Each number is 500 + 50 x the weight over the matrix's rms, rounded and kept within 0 to 999. Layers, rows and columns count from 0. Numbers have three digits each.

# gate: layer 2 MLP gate, 256x128, rms 0.301, rows 53-119, columns 0-63
# up: layer 2 MLP up, 256x128, rms 0.307, rows 53-119, columns 0-63
# down: layer 2 MLP down (transposed), 256x128, rms 0.285, rows 53-118, columns 0-63
gate53:482530512507463500459556449455502526477447556546461547420539410466514556430447497530458480439591535499511516496548472509514519491445542468489511469548513558432498427489532416569469530594606441
up53:407446476404543444429551538440551580518539499526591489457468593511402460509455502474511541458562496547563492460420477456535593447438526456580557502519442548515510418405499507489535465532546503
down53:468522528469558397355501545431434535541525547513521495462539499616527499449501529523452535415420455596500500462470493504525471542422496520480570470458523611484483454504469534418463452488595433
gate54:585546451490550544434490476574441449557476565494452475398497509468573493493548601510529467550501636502514518492448486491512471491517438648492517401546567485608528558466564477550492452558446436
up54:504503555510530587538515425513474461351575534452445527443423470494552567482566509446521549507552532473523500557603449569489510579546496580388456501530553595418527456500587460571478545471475515
down54:467420491497436591535521468512458402452508491554401475427523401561416544477469462436572479531460503522562459507458526508507435531476464500520464516507450450506496563550547453502481505535502424
gate55:514609495514547605438506495388447542545536525572595532486517537506466513489584447525492437493447421492442551477459558523495436477457473552514482514485515465458546509475533508511560483443453480
up55:503498427492438538535529518482468527430528534565513575502527529565484417491503468449498584576501479428517504480514443564446580376412583506523531426450449447538519573446542478544524521506421462
down55:466529463518533468449483533436500477543584483486482420441481420449456448465453457415486548445395479506514478512504491518538532509583450503488537605574450526503495433616447508499485432511507494
gate56:512541462502453457395472373446385506491486533488511576487602460473440484586479489486509497513499414441445547407475559513430497476470349582490472428503432450464438498473591580495574502435520449
up56:526531536486558504460583510560520561465601428524470500539557518561457495495511463573522500503451513557475517561494556547537476532576538525602550540488551633434495580561512531482486492535576558
down56:543464432504605404418523491518577484482554455457516509499488556430520490520550440414456578507463514470495546514539547457458512456626483466529459521542473520464505499500481494462514501565496631
gate57:479521523592508439507464497524483610471435528354478512474528410505419583585461506478485483573579498448450407499455532512552437429406515649494545532466501576448552485447498487558553522511525547
up57:467455522541555524523512533472475493545528466470581554565474535518592460577529483425452538584459483442501475455527469437449468505514484440516484504458375477459525545510519559504524591495466508
down57:514497458586558369458525486497540552462447502483467574620429521521526536422497481500513554517491517598340464538462552421607510445467546463511568504392547486590463575470480530442611529415533492
gate58:523467386398567500493512502503445431464515453536447551576455486535445493437557582479511444502437434497542442535444489591532478520476419498482468592581492526524573497599596467592505554555559515
up58:512399481536513570478502584540502482474511403506437507526501555480364556567456421516500482505485495527492585491436501506505482429429469495471512447396463559532620445430479421536489505500507565
down58:567418467467502487461558509588502583491547433474484520527516441472445425485488473492460496545524483585504535541466492506515506392541473580417483482534428473454529503445493558550518500503516621
gate59:480471587438508554504504426556463486497431514464449582443420422478505539454523462546478479557491592485600488416545567476527563523459501496475392587451561471631492436513536462503502572514501597
up59:484485530551446486497494437505474506462598429491492527354557523485541537499565446497425566473598478477507452499533586486578518516513417438528424453501453425482528512522516502494502473474545436
down59:456620529498593525514443503550590518497457467548553512519471554473468530517538510461447455453474478519524462435482450465587458500522492455462457520533605440452505549522529512456506562504444543
gate60:448519485546533516490500529477510516527531497498513521472509510550505484557544490491497521512504463502500497460520466526494446472477518486456530516442571442492511506484499508540508483456466523
up60:418524449531572438531402536524477483490529490468463530462512442505604457537513582481460435652526584552548427505536515526469425453541429425494545512426578484468473502511613459521448437526486534
down60:537527586442454620472575517523457519483495518531489488520545549440384506472429451517581529420514504475446514460503484474542570613481524540558461558482434578508481538484422511449529543478538451
gate61:333472514594524527491540503586482448565493490542561514439540453537376474432556517455475639556521518497496507428430491502514479481445405554512489472443462446502370494523462502561535358470507556
up61:605418496449379471496585429505475511427541450556504538456532517421572503450431397511489497504461502418513494548595395469519490518586448429476531423480519488502530461505471472540418504484523474
down61:527517531580527423451521453438493605527577694549380512425452490481588419614527556481450514475477543545546442547508499557608515517522532496544518516423539509469572596447436445502459480550476408
gate62:465478559546576436461501497482499563516527585552497586566444481501502493450417524516593481519516512562511490485499589456498504557472471446537569516564558532427547473484547552411493553505534526
up62:506614507509577456502469491469492534485482459514538501501493499564484531514404474510593534439474412491502481531493456508513531511532474569494508497560565514508382505517490463464562493588456506
down62:411520462492469565505576430508482457480463535429446439392530463548516500498441513417544505543507491464569473483463458521460602468519577506453466458503508543407542553387459529527431492427472503
gate63:494413456478515491434587547396525413489468456476550444476559526515550470501480545493429546465450598501445557452469395469516557489545447497497492517548521542485496478523399497531467522488535548
up63:441594508482487527465532537541426532501516545481482502538484388519506516555449531565489498491549479609565502439536507582587509493485508565476570532533453562449532515429403512496594448476500429
down63:472513445496503465474514528469472504440473425516470399445546561580473415445483510501520508448419500459387453464464428421453490516527503557541444463552532560516501531566489472513418549546536483
gate64:520523516502493563519408447396496485489550534550426497464434506465524520441496554530487487562421479451561498523537463481482475507589538512493472497565447537582450564602537500440521538489477473
up64:516485491499511535528489514569681503526527523462381533483408514496529488500539416450534572416574507431394489483509555532472490463525511520585519579440514499411514480469482568584463504503524551
down64:462546532457536488452514541605487503462494501488497490459510459526521552540455396532522578473552481627417509417499536570532460482496485540504511587482492439409531420462473483504491507569411433
gate65:514485509407546464497428487370514527611470610499533611548520372534489515484473535550554537664424428576554430459522578531463449538495532602514446472501507477474509412478551504427514485500501462
up65:482525559440484461484473464419475448520494521486468467578549488605525519635430570565512433531380475543493489446531481537449554528466528570462551500397523513465556577513399516473592551530437488
down65:551513490460460455396446550547474539437481457508532496590508562490632442525508392501589526464554564456582497494528463527473643497461540496493573508491665479536476621544464482622468525432439475
gate66:431544457548423397399599497503578542499483553443460571549488563451493481498480530393481490494494517484657464362560500411404518467446601527468496487500535512535503482486595532504555558483489504
up66:548627464567511448448494459469481519482496520549524553536463548565523474499409531524579571490483449495471410473538597464460523487595535546577613473447538492477457646454513459515498467438561449
down66:495466528449422529415499519557521601507461535491494441556487544491447437518410520580529484565473591588495410480447420448452533433498526538534422480519474518509533538508553402495475501552454492
gate67:539580442514391544559397502376478493569382468473432464496389413494595522516462524554362533502491507497584508523360488573548486452499467588516493569505596511510501465543565465570452435505560453
up67:583481537483405542508535485508625450563492453612564490584558521472464484566485412510439459446517423512542460614516511515481466455565512557506549501685606568521536526547572412409501430409517363
down67:460432413489369536458500500470560352406510358618526459465594449469473502538604436550381519469477382537513422523478487605530502575570592522465504476531425428541552474569455465536456470466533447
gate68:520539505533476431492504521618439517565337495515547475500557493512541587488420570574567509436515475563580554410490455473467551476511522494595564534491522430491391513497487519488471525479377500
up68:464523502484528604437478560490442482522419490435437552491553532443441409474520575525624415411447553613527517533441509565558527439542499530478561521506510462464459482513455554480480540490475581
down68:476589517507438509412404511497484455510525430457435544532473409494494525437479488511561438429519505511382513449447462429502468452462473504550417512478471464470445468542464393497492515425454477
gate69:521582465519489404494507457502454609515493476515456493459468495540520522500477519483461572549545457542558525450459460489473528498546402427484449594522536512448433530516476466530440469479551553
up69:500462452504465418492492474418452507493541462465444544540498484484538569467490485477554533494497567469500559520504510441458482458507507507526486522472450480438484569518468490588387488531548476
down69:557438464567578501484484549471504505457581503475572514491492564483523508500540465481440417547498471523489478511605584469456534489522531540468523469419574466497488558494506569448536540474468445
gate70:464534573507461411484508424538497529521529515525533452525484462453525475546481473449493518537470544502521586502494541466429551472536445471427480591451472489599440575546509453489486582580529559
up70:514510590495471418512536487490461535472399561520539560561596505585507433518537485527483481486552474502506440539408577503559517475480478574506559430478465572473528468594536488443496484531552449
down70:382490540524529517506419484486471458525498492470467489488479428460449513475422479481558526431475550492526525440507557457483511445573531512468460462483468509600447587538509442478541447522522534
gate71:518475416525478459498460510656471469562573558493558541438498406506557517437433581512547519518469556440490495553431526481587530538517568513501514483444466501633637484408580455445517526484480504
up71:509495489452539524536550520426439460441435507549398473587508583548535491550507553471535520443491446503572535381539558407643529454463444578472485597501576498378324488471464514483396529545494471
down71:473456484496523571522449575444500528528532409454483485561499522584492496487569591508493521443554476501560410474448536559519526484515482435516354518548462428448344514595451469414484467503577436
gate72:513478480458487474587534541527460510482521527498412503538553521436521446528459451554564508431548532420563565363506437468485471509554491527512553516509516422490483521432583424477451441456438494
up72:481448588449530512533530593510388561532472524473453484499539469541492541491516491531498475396455477438495490494514444416476374492526549567530595456490473515480482469445528483573471501473516448
down72:583491512548527477550532479489547531494493484434490528464504438513438433478390481456565505493482556546575576464529448550556604566418510476559465557406499480528485599455398550449455501458502496
gate73:514516502449471478423486464572526491533450543418478514441444434524552482503508495510513473483511493421429436438507468491481532439477525482586520508499450449435567487597505505497400508466508417
up73:535492451500568452487495532460496535505455557418497548519430480571488455472596461492483456519456438454469538515457434443456574502522504507509416486506560539425575473534578464470434479501583442
down73:522531466532470520528472516518461494465526528447425480560467497394486447413572558520497387475481461455576474546517533483532535542437532432575486507449594518493506451472542478511423520582578503
gate74:508602506595467407553508540467501592473526498507497530468470399465494493421525598475474474498471556453594453597489477474521489550520575449539612507477463496535554525427509414527530561407403504
up74:542402455469484489563554452485501431446551488500500491513491471445469513416443557478412539489430556481468517453514453461547540564517421405540526481448567497578527494487548569470451532443483482
down74:434470563555500507501518528417513378515488468522484571532465464398560449558528475531574593498577522518502511504506509442532497436449458408423444560436500495479506536528569538537478440464514581
gate75:517534525511507480592570459468554455575453522469550569425523626388632486492491474480465534592467569522515457499502506474548509525534426506567575586493507482504542436453501434488497589421513509
up75:535590554499482549515484515537471539527497487466543509591538525501580516540550488446496434466451502575557502515405547461450438509524422605399505451523433507477526462472459516468515544562458448
down75:478533465480490489546490551426489420474593502414505476456583497510533505552424460489474548580528462496432431416553465500508482547478451614590482524490529519555525465438487472479458534447569457
gate76:534559524512525523494517567518494627558561457513466457462540486633485597489448537543455573529557472515536489557548486439517492486592504450449465563441410461462503540558506577565451543563565497
up76:560476561508572646539450555530427463390540515402490542500524520475436474500623527553517473458507442500569592547493431544493566492452504503529568411585549526526569389543546423491535459474362467
down76:522513554514535515498498475447447507559507532502563517436473525526417472506309490604489516478532492513511495598439463499502484491424505472488482563443290526485459495444548466505549496470388506
gate77:542507469523498504498510549520517534647510583569488525484432470489474506562590549603512502485557434553505514564424528550471430473561535458494400567536532509539374465453516526422493458595491472
up77:482514632585483495434474539530524464555505426446591480442458417467436588500524549511517569568502514616488507456539398480530550495515396445544455517440421487514448381489462461443588445564426543
down77:503515534639519577494413525568569529609521484517549553499493544524395450519599481387540541554520561433442469522446519542409512593424432571482480405472508421488459525605455571514568413584442574
gate78:486475385450445569526505465511459463489435558406480432418519527468409428526500472547457560511456449406563459507449551491499557520528411532448501425520530522548401531519508502556540422390441537
up78:515509540435494521561529498443473481419443477534517480490441611512448481608520522581523461511512502494469453552500447496440603547514496564507489445485453514419469486466497561460470519443463564
down78:461561495489569563448487605558483547469551441481526504537569562545494515550527510410547535587550483469463548585520429484609450481530483507525566477556522505518445427461477518560512476529505516
gate79:497437524543489478522562427468528603555419520477570488386409434506498482439469536574460457617573637494566479456446540467544410529524472487547492520462442399570531445476489503428578524419534460
up79:521577509445566500436444489469470437540351464480472451466526445638534457493492523524550548501437503539609470429434529441554451548545435495464450415432495482448547497472512415508557430490468495
down79:558536417556506503543465457539450486488507556459577491558402554434538493537517517510541471513510557448462481518481535407505520473506500580449493447484492440573486475395495510523549500563461575
gate80:536435455515483465539374466455436502486500481445547464547541543471431381643474471473612449468477528403472541427441490505447496440463507543410509496469529585474441433502460536420471439512513503
up80:535451499484463456462491556453471504468514459448463445532549558435435532437473573460571560522492480468564489537471541603498481519503480506472615460509482489496486478550538506517510469472446545
down80:465428496503489561540440583510513478481518428467418521397494505463569441395512440414488516465529530502484367475441534460549521483477507414617429453462543497528460497528497540548531560528473587
gate81:512573441457513450539453473537436458513553624459489565593470498517507495485521536587576520641491468519537466542475526445510514412552477574461555587594564497520533441427539465581595442468557530
up81:535484534538503501547591447534530421504541570565482522594412502491496511515529548524447483586468488539443618478529551516477479407510399502557555559477520542400489548562562498527432475520562622
down81:525632471507435471424517526494493447490507564516483521438461504561509424459491443583527557569560606493514547542433412420529517531466460611549441502464478460482477543476508539403473440515511491
gate82:486504504470489500404465569431470449552516506412397526440422491562541451493466550475525499497553489437558518444403551438522515406526535484507500452482456490509500428472599520494502481432437584
up82:469487431495484529490506530463408392481438492521397459556542453585461553491549595451487557367415480474412420461537470479419510567464485536502455499466488516477549476443563516443506472526503515
down82:516519409525484418442426359466482484512505416583327432483436474529443584466468621457506490427393497578446446509537492521512504473552505588468385500443432549477474519466514571409576469479474554
gate83:450654474510472461504524517511493494545429481569515462390526543467465433535511521476550441488510485457442558493495499506501521491545362446524487553517585581439435470502552490514491541509491512
up83:474562450427519500456555477533427373569450480471532444448551505476584382518470507541533535459515521507498566522524466539528462541667526505517544530481509500447437591426529502590504437427589568
down83:518421452509548473528482569483508475544457502484524496505523509504488452438542485444490541531494485546535587562517484545478526519465492439474519452487498490536533493493458488480590529417515520
gate84:475510492393428476541509494465449590589431435474640527523482495488528599451466443539509473478506562498554480496402563510499474536578572490540414512519523552587537464447494437452574450494515396
up84:419561489543514518630454481501566540407514527515512458538572470615539493470518542516521499573568458525487463508541480386538509492480595594534462427535480425544544549448574535474511507457502460
down84:508459418589522394470500565484565483491587435489504421503489460468506520501504595430493485462474454608518481452542549455498524591502449432526439431578563481521484502528501515497458551465373454
gate85:521547516508563520529514550563510468544501502332520522530568476444580485584517577476500528560527447528477505437507410458500531537536518501525528571501467502552495420467583508533463442546625509
up85:508506443514525549470494488567517399486507526639551518471544489514485415506612469473475544537496545507481591561474533497414482587491526509512522450526459419549454488524458565548469528433447504
down85:510404424503464532415472447463595538500573516612527502465466469462492464455538400457490434493477555459532499520541442522514469489502364506504489515438497539456561579450520478489561533512434530
gate86:527446389495456331473540437383468505485542509394511609496492593613561490567392507609532462537506517511546475524494549529469544498523501535598408506478560456553557514443486539425510559417465480
up86:477566473508443444522492535525388391576543482528489528513496444530586530507604440517427359557414552546510558563469489584542493399460527573472472411518501480520591468592419566578492495541464489
down86:545615435519412512565548493581550478565422466510442587549498436429450525593457503483521541543516557435465478444599488473511440439439383517534546477551561582438525538487452480559470362511493479
gate87:518516564493594462530463556346440431445450514464538428498454528452455573441527475571549531495538496517558535550541430583484582433419439492598406463487552550494538423459428416531572411507382371
up87:556470491401434455521539461512553457442497511457528503467535443468557463643525469576455487436537408536530441474543569621481507522502588478520564569519462535520464498528518495491543627451521614
down87:519422498491468502662628491460529389536601447476451455470498492503496472509478526505414450382527505498570513466506475444442505528501450468507489488516527493603507452569562523515383485551500515
gate88:547527546447517500574450540497429469500506490532579533507486464654439599451448496512555538531468466522552488479486475510502437424399552497450440541499529527479510596538456538493540567517507514
up88:513402569521512355531360488540531416542564555469570558601506542539483480570486527457516552499516523461453541518558436487453518449384517529412575469457483514427454503420473535534499447572516511
down88:520553490522453442429501512563703449502475450499502521512571501536497472584432474500525444617499585510558584493539512484432552514534552529542356482486479462483487639457417486467538470495470490
gate89:495479477459557501499520465534444494435520523487563559469505513471432619544508453429556496586544488507460420491473529496536481479453486506444454493586473401539505451555461387431470513447456477
up89:514620544640431509509487520478499510460574483519507528441534484441480546484473558521547413485459582536501495449471530454483496432496541456503519420526575516493520507461514512497596461579433483
down89:499527489545493463571521490514443408459479481462463552473486479615436491498445525472515558459369419447439452487555473443499360559531522562498508584516506490555500566447470532487463519521535582
gate90:558470527486422505429504399450533570566473560526504537582496500489595488498480501547576464443554521469481435499410547511613455468486576454526523466417482534542494489504591500461497534443459526
up90:446508559408549472581541516484586514435474489558476452454526556499501529532473369543493539574493520461442515524500479577565507549441521452512514558482554523525523468579455495678561579584468547
down90:398553578573528504399491445485536421423505494547499456404543493484549488454426524421439545583511427565502419516590511508432519572492446514519489486569474471500473500465484518470561438491481503
gate91:426448624575426573522523545476454503491515580460539562416459581484480518457433443563458573533617485471501424519488507446500510460550523424532591481591600508497527484489542413515452609483362561
up91:505436512537477486477536459439531440434480405490535543501420517466433428508429473484416495575491480503427491476575444595540487491504533537475585570485487444412559512506515514559517431468443509
down91:598515534512551488510541459550568540572471558529486455606561493415530487507593492555522542472489455446486549460504510492522491602482490561557476414499499525553536497548510534467537477526604519
gate92:487484563475485418532505508540488513547546481478546382421494517489523505604433521415568450523459508454450563595590462547433470529416420495465544507458523534418497440411591548488489538556502442
up92:576413521451624470509446467500565478451507535445546565482432428416551429468515457543523450406585452561464456509469574436571402475600610440566551435521539501458505570475505496474435588415511578
down92:540465554578545435540591542515529568510451524444583546558549529440452527545528412462467510470501563501544500539482445489569584499406459456497522521497588465500444441621451555516508509506521607
gate93:524448506544534468537544522544559528482480513539467492476440437456477473513567577497457557534500497561621453492461457541426583376448549439533484488527544404515532537580512500449499506427525534
up93:534511483483518448489509547478527490454582506451517496422462503489582461452490505603460495473481588508516566406589591494363528557542496486392548498471523430509472523478508491427486475459511492
down93:436516465480504547411516453454514415468495432533412468381518464518491519467468459522542531441480495461453617510496522520575406585541519435510515584548586455479453517517425517520474466489544445
gate94:496509501524429499539558459434519550556618489495483494538500570532507478500546558445438555498511426412436446484508540472499495551512474482481484630445424423407582531444555573505510565438476571
up94:435541556518520475516524504401469470515608536497520411593495528495463567452590569462388524459427439429432447504420498470437436537508457480526459560395506430450578492437502489527577497558430553
down94:515604488541407520555506537462555529465389537505505557434464521557440437465576562539529493527539529500515493407571532527629475539491494486437510492521603536503487472440500524533503558537529536
gate95:530486539494526425473398500585485561497496480461541502494472468479522585557520577523526592601488588477514549494467579459520645497486405532550504539589440474451439519428508469557560433613554435
up95:495610584467477606492370542470470563538420575503520376527462416398494540480492529524446462438477522473431538472515476549492599550556420553537552539547463459521549432508532400496458454436535470
down95:468531580537565553407388530526465586573449600566509465402449448397497450480374480475487469546417584483387422559489481592491492441498360506527466487491501544546350421456426503482546550488523404
gate96:491478583562529505544440600502517472556592530446447466480541518482539571395407507445482527404526506448583557552410509425425476575517505478568410455419528540556520490538680467493483533471516492
up96:559439515511499464526428534501515505534493456443494583570486507482558422582522554494582429640540489569507479416467426550433477470470487436516505579466492410445613568540453638588459508510450504
down96:618470336554633569567455426560492456425363536470453475594484559472480618575552401333513475506540606576474507477562553407445523553436431431498457520536468511430559485592518497507555392484505534
gate97:573499437524568489580605610507407433496573502561534658516452523495565512510325471415406458442436508393503505510543433428537534545497624433554553538519442424469546464536542422513498507494372600
up97:425472536505485451424519600484547493437529552504535537517503496509446563505535488393464534438402594452442535484523564545605630504458529501476455496519487518529559426523543522493518529517519545
down97:419540532457521486442533527501573461497410528513552544446515502530456498543550486513490512462552435483450421430518518518482495479483525427466555402485539406489573525538544495563569524438513494
gate98:425475452520483538465484482565535518436506427539496464467495589502372529482443478565549518534544481525505542517568486470539508525480486415427557488426469479523532493453504443523463545549541538
up98:502500512551478453575529498494477498543531480431417464481438546480425422448456557415560595488543505576529495514450477561449540537432434476414525437497438552495472500460446528502471560444496527
down98:492488505443474604472467545526430541423530569472464501523408484438508458507519452557438537470442512493425537459447466509443516522475449582482451491510508450447543491551535373501523454496528486
gate99:558482497602557541466565516494475428555398531485539439536495501513530513467442460493527518555539634587525541523383417513444523549370454501447522505459501475479538480446508500541523425494428558
up99:521437503570536486494535584415482467495492572519531494478507506460518490467453437497479475468524519543526487569527528556476504602524436471502556504447510474499490501430490516471584495502426531
down99:465597460535497552460526538498503517499606487454516461448575490492536552586486437461524497506469531519502527457522527549491543483481576507508540465562519491498461485612409448455438462501548479
gate100:365502446569459379487498521642484428526517578465547605467529455464388580514465539564507464521530477469460489544479618525561490466523488525509477537467404441493370567503557437466545552499523484
up100:625472503460561571460496528460524488490350537610438508504401421409561445459462444547463518501555512487518491533507530542513481489542565429570467532521513492495465451536498441534528495432481588
down100:579673539444581483423551531455593475521457557491478537538452449595548450495501539474522475519491534482478481485519440494489495498517561568489582472440526568583532461375429456506535490466437446
gate101:460465525520466490495535551527402446620452569558482392513425462440522549489492497442469522482488471448489506556459463480463403485519484482513526398498557624450533496480556388454492505549454496
up101:433493527505485455418492519533444498512460453501532520492446488482451355467458438478474431460510518413427558462586462483497514524527520450551469478541514533498390480356559454460544506550608579
down101:567535459468515551450478582527573462485482460435519576495489582548484362480429478497479402481485516480512554534504493526557515533446423498574408553507449439525547546507498582571478518531518647
gate102:478410511567458486576489555519511531392490558543400461528454521502449581456387494493389515468557472547501473526479383433494486444534516591540483531563488549498542559503460513532492501390503494
up102:561481513478577474423465553566501474600492474384481552535542525436526560556593444440594532500542595576538548524473530544454444550431512442472542539579386387437396474529475584449382553554547504
down102:503543467463419562563474567546460650689415538542463506510560470461536452543447512509535439612567512504504520432534512482492483521502499498534595571560351502418475531516453388525424562600447510
gate103:514515525558619468475484530594422468550519569472526511507555461538455569466483648554512536567555512521561442484503512457543511587584499542483455473623535550542497431486536568508540493529467506
up103:609508537502489503583481513483574559509470521348454521576436538569524505607462395431538512475520421530372562472482494478455488520445556458434546517425476487478438537459451497520421484459455531
down103:512532549413514503463459440471470549451471535531487516519502589486542490511504523503605543489473497447546418505466447512469503490446543501545422576441468446413538524455533559575495530531573502
gate104:583519565569538441483533551464538541543419507483509461578550475433544544494477449575391540542442490473491504488430440518541400500558504516503565460536432499400471420491571421435514517483512510
up104:575500487442513432496452530549581485540492588510504455629500492541523611571528466449467574525521434409500475533496565555414548488505582466504457434413342510450516495509443521433527520529538516
down104:531546440552560459471499500648504493528512553523571478501510475501522434534547418553442458509526566466547432508568541551515582493510528536441534459535416434352530465535498478569577542440532500
gate105:491520526477560539580465569531435458513440538558486496493573513531585330604489504441483494542519568404509488435422417548525493470439535514365536443459473471445513532532505449522574525519439464
up105:417531502531480467416442440511506519502597562461465506570482484525435521425553482405505579494538518514484470564499562521448541470417607542476428556441490587508552443457417600541471523445514397
down105:535503468470468569569447550542461515551433608534417375510528435453445499507542506493535490559618555507511394414492517424513488457572498464603392467527553592526486484413481497540484552492472361
gate106:487519582489492536618451574456501624450454537495507453453546540555530467448526589547441485561495474500507442412494408607396509429531541479545441408547407517453537472481577489513568522583467487
up106:506526555592564552549430584538601413464458527456466396582557478455570467581550476458515429505474599478430505467605459496570578463533514446573449435520434465496487543484525598487501492537529478
down106:487489408416506542543461461476483387446490502482408468472511406476546532496460506526453548434493442475547508411528585395498420556556537486429449408328544520578497471543553512627542559529582499
gate107:512506482479519486535492485490485539474539534513488495522512607394491469402530580601437467501556543470520437433406510387524429523481534436481521535395578478524507336450516485533435542523411593
up107:507490475490490469534418512415512490457581477465558512513509533455490521472470603477473597567478518475542540573422498485491533485488475439500469507500464449500506459480459445463542473454465527
down107:515504383526481494494590499528394534571477489498465585463549545506574503436621431470596572424479472558446397572486471499601468446481514513470545536485418551517494506507523453532511457519478554
gate108:488458540499571593410460501450529518546526481475512480480472534589521459496510519645538441436601542488544450576455552416580478531457426494444430507596549489458489486512476484526497501538490500
up108:437466492527463461468436475555447503524468591460503469436509463510522531550430519514583490495561498532506509452473509543584555539523502470463438433445468527504396530433456485467528460507528447
down108:524459481485429431499463556505468452478428432393438518464595500435422521470481517432489552602512492518526496531556360460537535606471491530513569460457566471475472564499431513481469462552459549
gate109:463469532554626529570391495472482526479547445597631551544466624519514508420455580525498577532583586539542482623511441474565503595505454487488509528482448499574494527440467561535555482476548540
up109:520506506571507516577486482555530543417441498536606511684452536426540387492458573545433540497509560501564527424570461380633615519567453518518663557538564467512470430612467390492486532432468494
down109:436435501450541509497489548529463533472419420482526453595421562524493497461392439389533480619485464560544496482509482603403520572609439420515489492537447534493464457520434519488545449511440567
gate110:546417547477463526493543538625479564504468501467530512451522510478503542577501561563495435483489449433545507492542468469437441524491409451512446483540468594513440405482503456502454531523464589
up110:484565382520562510470479553647553544466575462542591478490571465506463440516551437474457482479458562503605517438521548487455620515534448459549541429554465475492455579509494461541479443462547568
down110:486477506492518363509471471558552548358489489518482486487504499466445464534513498431563499483521476479485503483518413474536518513567517442512543449500441448468488549577534496460462478542508563
gate111:480467442542527473418532448464523611534574518518601483490556578495459517454510581628537536518537514513514485551476433509432513491505465427505540485500429496496572444458505464487552559485539617
up111:487498562510523507451545569469581492566499520589404523467509482485493410476553423473558465497455517492592447555492517612540425542554536506580405461575525663547460565514565513510469503514539480
down111:548493444472449547587555462446489546511632481539525503468519501508380485561450535636442549466518499498498457433485480563581468449486497503485565501491579549424497408472555489458522512466520478
gate112:541527537492445505457418498527492543471479525523498596548572592489434467581403534486466391434402517489527458492391497535540526493528602422612553603441597493502478422538510456424460579482490470
up112:430394450447460568542525539495591547466505487544481553466485477571478400478498507433467570493548540463504469432536423447434467457474487438508460501476595508492465486543528514508506468486497537
down112:526536519567567499514546531505503544457490466515531470467567475480570517441529451563568443467452482426387493554555500483514564555396473478503459483525478521541371500450562516533515439533546512
gate113:538399522593506395558481513485433417461564469656494535472499566489543471461453515543512425425536549493512509607535502419460462527485558419540516543531493500577540493524494454579421505566461509
up113:533459482480462456527582541416541593529447514433485489489488380561495508439466402509545542547524569537551587494485507460500435480501499546513448442494447503529507535540519534514512433446539512
down113:531475497525479500416492449502482475584465534531541538538451527486458481475547532511492453515464626511551498432445532572485501592455511505433517519495409475473498532464470493516446515609455546
gate114:638506468503562550518418564455473530583501577410546472457516418487497516454459556428480506462536463531516550604475420423492414514460485503552570502491512565535537464554440579597417512549521603
up114:418513471459595486516511474489558496470544545542459570522462452485432580542529444438593454467443444463394477464500583532475481492458607586470392480532451548526501572563537529444539425519461459
down114:436539494504436583519536526552509558480438502520487434499535549546580493437448492636517520473477538498461466570531564422497497397491602514483477570476419548518495490521459498503480518377451411
gate115:478382445486530587543517449380437399439465488518445490466595487484509425497397468487445480434494591436510549502427462489566460566595436496530525483529580485560464468530557379438444459511438478
up115:468444495493499500510433541432550449490519493487548465444542500451463499428546527537466419477437490522453469480576419524523458441413562464431520505569474453556554525499446471542497503459524510
down115:509559419433549519532522521505467578499573495463462429453478438615548501463555561574507498521581454576483566493476559422468469515501482492492457525461487554494560572407534443419515471482435452
gate116:464561465460503537485564558480486437475520523419473428529468557413514484527479518511488472556581578499566563598480477503477564457443514507514498449556471430469440498496545431497490571527481415
up116:509523508480481434576515453517471464459567494531521514462435532609516537493494481561572609520483503463515564507433510545487593554519521528407475495517455544505511481493423462485553523540430472
down116:517521520524487564541577545491544488464514597488530535572495582499481578575521493442554491473489622509504512478470602551580492558526521473504487549556433523580477449450496583498477520501595429
gate117:426499465494545420517498584490486575593431519494425450478445514501588541442504522515469513514431609597524519476557496472448572450492456589530535446594493585533578519532519421455417500516478410
up117:496533532555596489443444557471471493580472428508512524551476497412472581491566536439565622521498550480400606502498544588429500479411423567424484477467458536496556385455512474526637446540500540
down117:397540491503539481544516535388575528588490490520506564506477419515459580626428428419496517454457535569538452527580556485496495485563521472499461500539455531551530502472574328496530517554475511
gate118:647476444492535460473457611570520490553468500550437510510528473454555482513545433505454487497447581523512512578492521497489547530493475503482503526433486505537442526503446475485500504465557415
up118:545532489422525580544487545475441482564529540456495423576491508560553575451437531486521512503528431500524528513505510447591544561591517558470495507558484516401492520542550498603415505513537523
down118:532433450501474524514472483489459551529410448534570619587495533509490585590498454513461515499464444486505474560498477620565492549465546561454449513577472473428576500535467508443452484430538503
gate119:439525471545405439420550536383531337565535417474566574478501478554428536675455469525601634519435597550550581630436495583481557599581483588535353490523489481424434566478475475423498425474591488
up119:519440492420475471417546488549547484453415556477442431438517423506503408473412534413479558521451542491495538599482453488488503481568518451537480507433487526488448602505518472425534535429553515